Part of a small language model's weights: width 1024.
Each number is 128 + 32 x the weight over its row's rms, rounded and kept within 0 to 255. Layers, rows and columns count from 0. The size above them is the row's rms in percent of the matrix's.

# layer 10 MLP down (transposed), 4096x1024, rms 0.0635, rows 1995-2019, columns 512-575
size [104 103  99 102  90  98  97 109 103 100  98 110  96 108 111  92 101  98 103  98 105  97  92  93 103]
[[117 152  57  75 169 156  91 164 110  81 154 117  74  87 134 133   6 123 169 120 149 141 164 101 151 182 146 146 174 109 120 191 134 108 197 109 115 130 134  97 136  95  95 131 125 114 109 112 151 111 125 105  89 124 126 106 117 140 107 109 135 150 115  91]
 [106 120 131 114  70 117 125  85 128  97  85 140  87 123 130 155 110  75  74 150 112 120  67 109 100 143 118 101 116 144 150 103 110 113 116  89  97  99 107 178 113 124  98 135  93 128 142 103  49  59 124  93  62  65  90 145 131 127 110 182 135  83  97  89]
 [138 182  56 112 154 160 129  92  97 147 129 167 127  94 160 119 139  98  81 170 100 114 104  67 142 128 105 133 104  96  90 128 147  93 151 124 132 171 148 140 153 135 126 108  63 142 115  81  38 162  21  98  67 129 165  84 122 169 173 132 125 117  95 132]
 [115 120 110 131 130 149  81 107 193 134 114 149 120 179 139 127 148  85 139  94 139 149  96  79 104 147  88  57 112 124 182  61 103  91 139 131 180 124 130  97 116 142  30 108 130 154 117 100  88  72 128 176 170 156 209 101 111 139 141  96 207  65  96  99]
 [106  53 137 115 178 158 116  82 177 111 156 110 118  92 188 127 141 173 147 174 112  61 184 149  20 110 153 115 125 139 138 111 103  65 141 139 206 174 186 140  95 106 158 146 176 121  81 158 143 118 205 141  92  67  96 142  99 152 127 165 130 152  86  79]
 [151 102 104 109  93 137  97 149  64 146  97 109 124 118  82  90  98 118 106 121  99 128 110 152  82  99 171 120 127 129 144  62 112 128 105 168  95 123 109  51 159 108  93  98 129 137  90  82 106  91  81 144 112 127 164 119 123 120 132  80 126 119 150 117]
 [144  91  96 118 156  78 106  88 102 158 101  77 116  98 103 133 137 115  88 125 149  69 117  99 122  85  99 140 166 121 140 143  94 137 134 148 135 101 154  69 138 112 113 118 109 128 114 162 146 105 109 162  49 151 137  75  83 159 100 110 114 151 135 158]
 [141 109 132 132 149  94 114  95  43  61 146 168 114 110 114 126 133  98  99 149 170 106 137  87  83 171 135  98 151 124  92 140 108 135 105 123 153 118 148  41 193 171 126 158 103 161 156 153 116 172 125 148 128 131  97 121 147 105 112 122 134  86 154 149]
 [102  67  91 103 141 104 151 145 143 114 101 116 127 110 129 116 141  94  89  92 117 108 104  93 135 114  80 158 140 165 106  90 146 112 100  79 110 108  92 115  94  62  70 112  63 107 142 109 141 102 170  93 141  92 101  95 113 123 124 154 104 122  82  90]
 [118 114 148  62 124 151 116 105 112 117  81 146 177 118 104 164 132  67 133 105 161  26 154  79 115 137  76 119 108  99 130 128 155 139 163 116 144 101 141 149 120 138  89 105 146 158 110 110 135 143  69 138  90  94  97 145 145  82  69  95 122 115 125 110]
 [132  89 117 122 114 110  79 139  59 115 112 131 142 116 134 132 133  89 131  97 141 106 139  85 120  87 107  83 139 115 128  62 124 179 130  93 135 121 108 129 145 148 134 139 113 174 131 138 147 148 113  78  96 105 158 125  96 102 152 101  75 172 217  83]
 [148 100 123 128  98 193  92 122 174 136 117 125 152 106 121  83 183 116 162 131 105 104 166 161 171 119 102 149 149  87  95 125 134 161  69 154 103 169 140 115 111 146 129  91 124 142 174 110 107 120 146 112 156 142 145 126  95 134  85  78 176  87 203 194]
 [182 122 124 109  99 121 156  64 116 117 103 111  90 104 153  98 144 142 144 149 121 162  80 134 114 150 170 106 119 106 186 192  87  58 158 148 181 192 145  80 168 156 149 150 132 122 125 157 111  96 145 124 147  60  77 127 119  98 120 130  71 148  88  59]
 [116 124 102  96  78 217 169 107 197 196 175 115 119 172 112 135 109 119 102 155 182 115 127 117 121 129 101 102 121 136 106 116 113 159 178 134 151  90  99 117 121  90 137 140 182 138  64 102 227 137 144 133  91 148 107 183 131  93  91 116 145  97 120  83]
 [156 106 142 124  50 133  73  90 133 136 114 154 193 111 140 139 101  71 117 157 162 170 115  83 133 171 144 112  99  56 126 194 104 170 154 118  53 103 145 190 126 152 104 121 101 141 146 110 133 103  78 106 115 133 161 165  85 132 125 151 168 106 159 132]
 [ 80 115 116 149 114 190 144 115  79 159 181 173 136 130  73  92 144 110 182 118 108 157 114 169 151  57 146  76 106 114  99 133  92  92 131 133 167 167 102 138 157 143  99  96 149 113 116 108 124 135 168 159 185 124 142 131  97 109  96 123 167  81 184 127]
 [159 167 145 125 110 132 156 160 133 111 123 140 147 170 135 111  98 156 102 114 207  74 129  83 158  92 145 105 194 153  48 154  84 115 129 117 110 118  80 163 112 117 108 129  77 150 124 103 123 108 139 118  82  96 150 161  92 153  75  80  37 112 100 134]
 [112 136 101  98 128 104 147 125 117 105  90 127 111  95  97  89 147  66 125 109 193  47 151 116 136  59 101 104 117  86 120  78 141  32 146 205 120 134 137 107 200 146  73 154 160 118 124 111 138 135 151 127 135 114 158 122  49 182  82 109 170 144 155 154]
 [118 124  71 102  47 105 118  95 132  46 125 107  43 144 136 154  66 109 109  68 124 107 146 123  85 116 107 133 140 120  74 104 113 131 110 150 130 123 119 114 151  99 146  91 121 120 123 116 103 107  98 106 184 154 151 151 116 131 136 138 177 175 105 163]
 [110 161 145 100 110 157 162 102 119  53 104  77  98  93  92 113 117 131 152 134 141 109  92 106 124  33  89 130 118 161 130  56 165 115 138  84 126  71  90 155  95 110  40 192 130 159 166  95 126 125 110 126 134 103  78  95  95 112 189 123 155 110  81  68]
 [133 109 124 108 147  95 122  52 133  74 135  63 112 152 167 139  92 135 145 107  82 168 120  99  90 191 116 111 128 116  99 140  89  49  83 141 130 155 175 141 125 118 156 146 130 112 123 191 199 117  94 120 136 123 199  72 159 150 202 134  87 161 136 108]
 [111 128 134 121 135 130  84  86 102 142 143 135 142 112 142  75 127 116 103 125 100 114 104 110 129 121 101 189 116 104 170 165 132 125 118 156 171 161 165 213  76  92  61 160 114 140 163  78 133 123 149 160 196 211 135  73 140 138 121  64 120  81 126 111]
 [121 123 136 131 160 126 133 168 134 116 106 156  80  96 144  76  95 103 174  69 122  48 141  97  45 148 100 110 186  72 114  85 116 110 101 139  89  88 137 132 133  99  96 150 172  89 128 172 129 137 112  71 138  84  38 171 126 142 104  87 112 154 125  89]
 [183 121 104 139 139  89 163 139 103 181 121  93 129  92 106 142 148 115  90 119 186 139  85 188 117 113 198 110 199  84 179 102 155 155 137 136 136 117 137 108  83 109 162 156 149 129  90 111 112 175  92 108 126  71  98  77 144  77  98 133 128 116 119 106]
 [ 93  99  97 102 112 162 115 149 109 104 139 117  88  76  97 136 117 158  69 135 114 105  78 117 147 139 129 151  91 134 137 121 188 124 137 122  91 139 151 176  79 110 150  41 106 154 128 106  81 111 160 191 155 107 121 140 140 122  42 154 120 153 157  82]]
# layer 10 MLP up, 4096x1024, rms 0.0766, rows 1996-2019, columns 512-575
size [102  95  96  99  96  93  99 104 100  93 104  99 102 106  96 101 107 110  97  99  96  96  94 111]
[[110  92  76 162 161 145 107 110 168  94 115 139 143 158 111 136  83 138 127 157 169 100 191  92 161 116 134 139 114 133 117  84 156 112 206 122 129  96 157 159 108 119 191  73  85 166 150 130 107 195 153 113 150 150 133 165 100 210 157 153 151 146 126 137]
 [ 79 121  97 134 152 204 122 120  74 148 126  92 119 117 169 105 157 154 129 140 115  95 112 123 119 113 164 173  87 160 121 101 132 161 142 153 119 127 110  91 135 201 130 111  67 161 192 122 116  86 133  72 120 131 144 195 138 123 122 123 104  91 114 125]
 [ 79 124  89 127 131 125 158  77 107 132 148 137 120 130 123 179 105 123 127 136  91  72 106 121 126 120 114 197 125 118  87  65 186 104 102 112  63 130 134 130 165  96 179 188  82  68 214 138 199 127  90 177 143 140  88 186 166 104  82 191  88  98 167 143]
 [118  92  73 121 157 116 129 193 106 160 128  80  89 101  84 169 113 124 110 115 183 137 123  73 145  93 118 116  86 101 114 100 155 128  80 171 108 109 105 108 178 142  80 132 137 153 143 136 116 120  91 145 117  69 112 137 133 114 173 120 125  70 119 172]
 [174  92 193 111 112 174  82 172 125 154 163 112  99 134 193 106 130 146 181 142 141 135 124 100 112 118 130 119  71 153  95 124 185 114 148 120 138  66 133 134  68 123 166 132 133 159 142 166 113 134 107 141 119 121 117 140 113 109 167 136 125 134 122 128]
 [147 127 141 112 154 173 116 139 126 143 129 131 165 127 107 100  87 116  92 107 186 130 162 175 155 133 115 121 128 138 130 150 169 137 135 122 178 146 153 133 136 111  92 137 135 126 129 132 125 167  89 129 141  96  98 108 110 147  77 100 101 116 150 116]
 [149 164 129 139 165  87 102 109 150 145  55 167 116 157 103 110 137 118  93  98 114 102 131 138 135 179  54 135 120  89 124 114 127 175 104 161 125 126 162  76 158 125 128 118  51 104 112 123 226 163 115 135 111  99  85 132 124  92  68  55 136 107 147 163]
 [131 105  96 132 167  84 114 156 102 106 119 129  96  47 132 147 118  83 171 121 124 159 101  88 131  82 156 122  65 144 115 107 196  85 146 136 116 147 164 119 132 116  83  56  85 126 116  94 184 134 130 141 199 162 136 141 177 148  87 153 138  97 160 172]
 [103 134 136  75 202 137 108 100 146 102 186 135 159 105 149 109 203 103 115 117 174 129 117  71 120 117 159 146 124 160 158 120 181 112 118  80 115  80 132 136 105 107  85 136 141 168 158 166 111  95 120 120 192 138  95  97  88 160  78 129 107 120 150 123]
 [131  47 151  75 115 116 132 182 146  89 159 110 176 139 118 108 113 113  71  97 140 124 107 120 155 130 125 130 127  58 169 153 122  92 231 148  74 104 163 110 158 106 166 105  81  62  62 182  96 167  76 186 135 142 144 136 107 103 101 149 120 126 156 123]
 [ 94 110 105 152 133 129 110 114 116 139 121  75 133 127 116 134 171 148  65  73 192 110 121 167 140 175 110 137 154 146 121 152 153 138  79 104 172 107 102  60 141 124 160 134 182 102  83 130 117 121 148 140 148 114 163 101 139 158 128 116 120 119 169 175]
 [149 123 174 181 134 116 137 158 124 117 166 152 184 122 136 139 107  77 145 180 111  91 112  99 154 109 122 145  94  92 132  76 183 226 157  76 144 130 121 163 180 208 159 113 134  64  83 117 105  80  61 163  36 156 109 133 137 105  68 175 126 125  82 143]
 [ 98 116 131 157 110 142 140 187  87 151  98 120  64 172 174 127 119 151 108  73  79  97 105  63 130  87 121 169 150 107 116 104 134 142 112 144 127  72 151 139 121 179  68  86 149  94  54 124 106 128  80 112 145 143  71 128 151 139 133 164 128 166 190 176]
 [153 120 184 115 164 154  95 134  88 179 104  76 124 160 102 111 117 122  76 131 127 116 107  92 156  89 156 111 153 120 114 174  71 125 110 160 113 160 166 111 174 131  98 115  95 144 162 114 166 155  81  49 130 114 128 165 163 115 107 145  97 139 132 140]
 [120  59 169  77 159 122  91 137  88 100 133 142 118 132 163 112  73 196  80  33 150  88  94 113  90 176 114 131 101 110  81 148 133 125 174 166  88 114 138 125 121 131  79 149 143  96  73  97 111  71 108 147 112 101 129 130 117  97 160 129 138 121 123 116]
 [ 82 179 159 124 136  83 160 102 124 125 138 165 108 104 177 108 130 141 154 162 108 107 185  71 118 169  43 178 150 178 123 124 139 123 145 144 140 102  87 149 136 112 151 110 115 103  91 111 108 159  94  85 142  94  98 102  62  80 200 115 170 153  73  74]
 [120 128  69 156 219 147  73 160 143 167  90 111 159 115 123  85 101 135 167 130 138 143  85 119 140 108 150 126 100 113 148 133 107 109 189 103 106 170 150 131 177 135 144  86 134 177 105 128 127  86  53 127 125 181  83 125  45 112 110 102 139 117 185 130]
 [139 130 113 157  98 172 146 158  89 153 140  94 139 128 102 120 137 145 129 160 162 167 135 123  93 176 149 128 135 113 144 146 162 161  81 125 120 149  85 179 129  97 148 142 212 117 129 112  94 156 138 132 176 167 177 135 156 150 150 123 176 162 184 120]
 [151 133 108 124 118  87  99 147  90 141  98  87 109 131 120  97 147 144 155 115 127 132 145  75 154 119 125 109 119 141  91 185 170 156 150 151 105 173 130  69  84 108 143 164  37 127 103 159 164 137 128 195 106 105  92 113 106 155 129  62 107 126  95 143]
 [119 158 182 113 156 157 146  92 121 146 161 140 126 202 100 148 128 121 133 159 171 122 180 165 158  99 142 159 133 123 173 127  59  98 130 145 140 149 155 135 118 204 185 157 174  89  70 161 143 174 154 111 137 158 140 182 102 138 164 103 147 160 154 121]
 [195 127 102  92 111 136 124 118 166 121  89 152  99 132 144 103 152 181 103 124 131 178  73 135 142 167 113 115 159 149 158 128 109 103 143 134  75 155 161 132 138  84 180 147  38 140 127 155  98 122 174 161  70 112 112  87  81 187 151 147 137 109 142 131]
 [129 127 158 120 128 131 137 177  99 129 132 141 102 129 123 101 102 158 143 112 117 127 146 148 113 102 139 121  59 155 157 196 151 130 172 130 143 115 163  85 138  94  75 112 207 140 125 131 102 100 140 171 119 126 174 182 126  94 130 116  87 129  65 145]
 [ 64 172 143 115 211 141 129 165 127 157 124  82 187 141 120 171  72  71 170 161 158 177 126 168 113 170 153 116 146 163 167 103 121 129 127 103 120 120 133  47 154 175 142 117 143 122  99 198  84 122 162 153 129  81 207 158 106 130  87 103 102 149 110  40]
 [115 130 110  77 167 108  44 134  73 133 105 106  84 137 107 151 148 191 149 117  98 153 106 124 149 132 183 134 105 110 117 157  97 106 152 163 121 107 159 126 132 141 104  90 103 117  79 195  62 148 130 201  76 118 122 109 119  97  69 137  99 134 124 123]]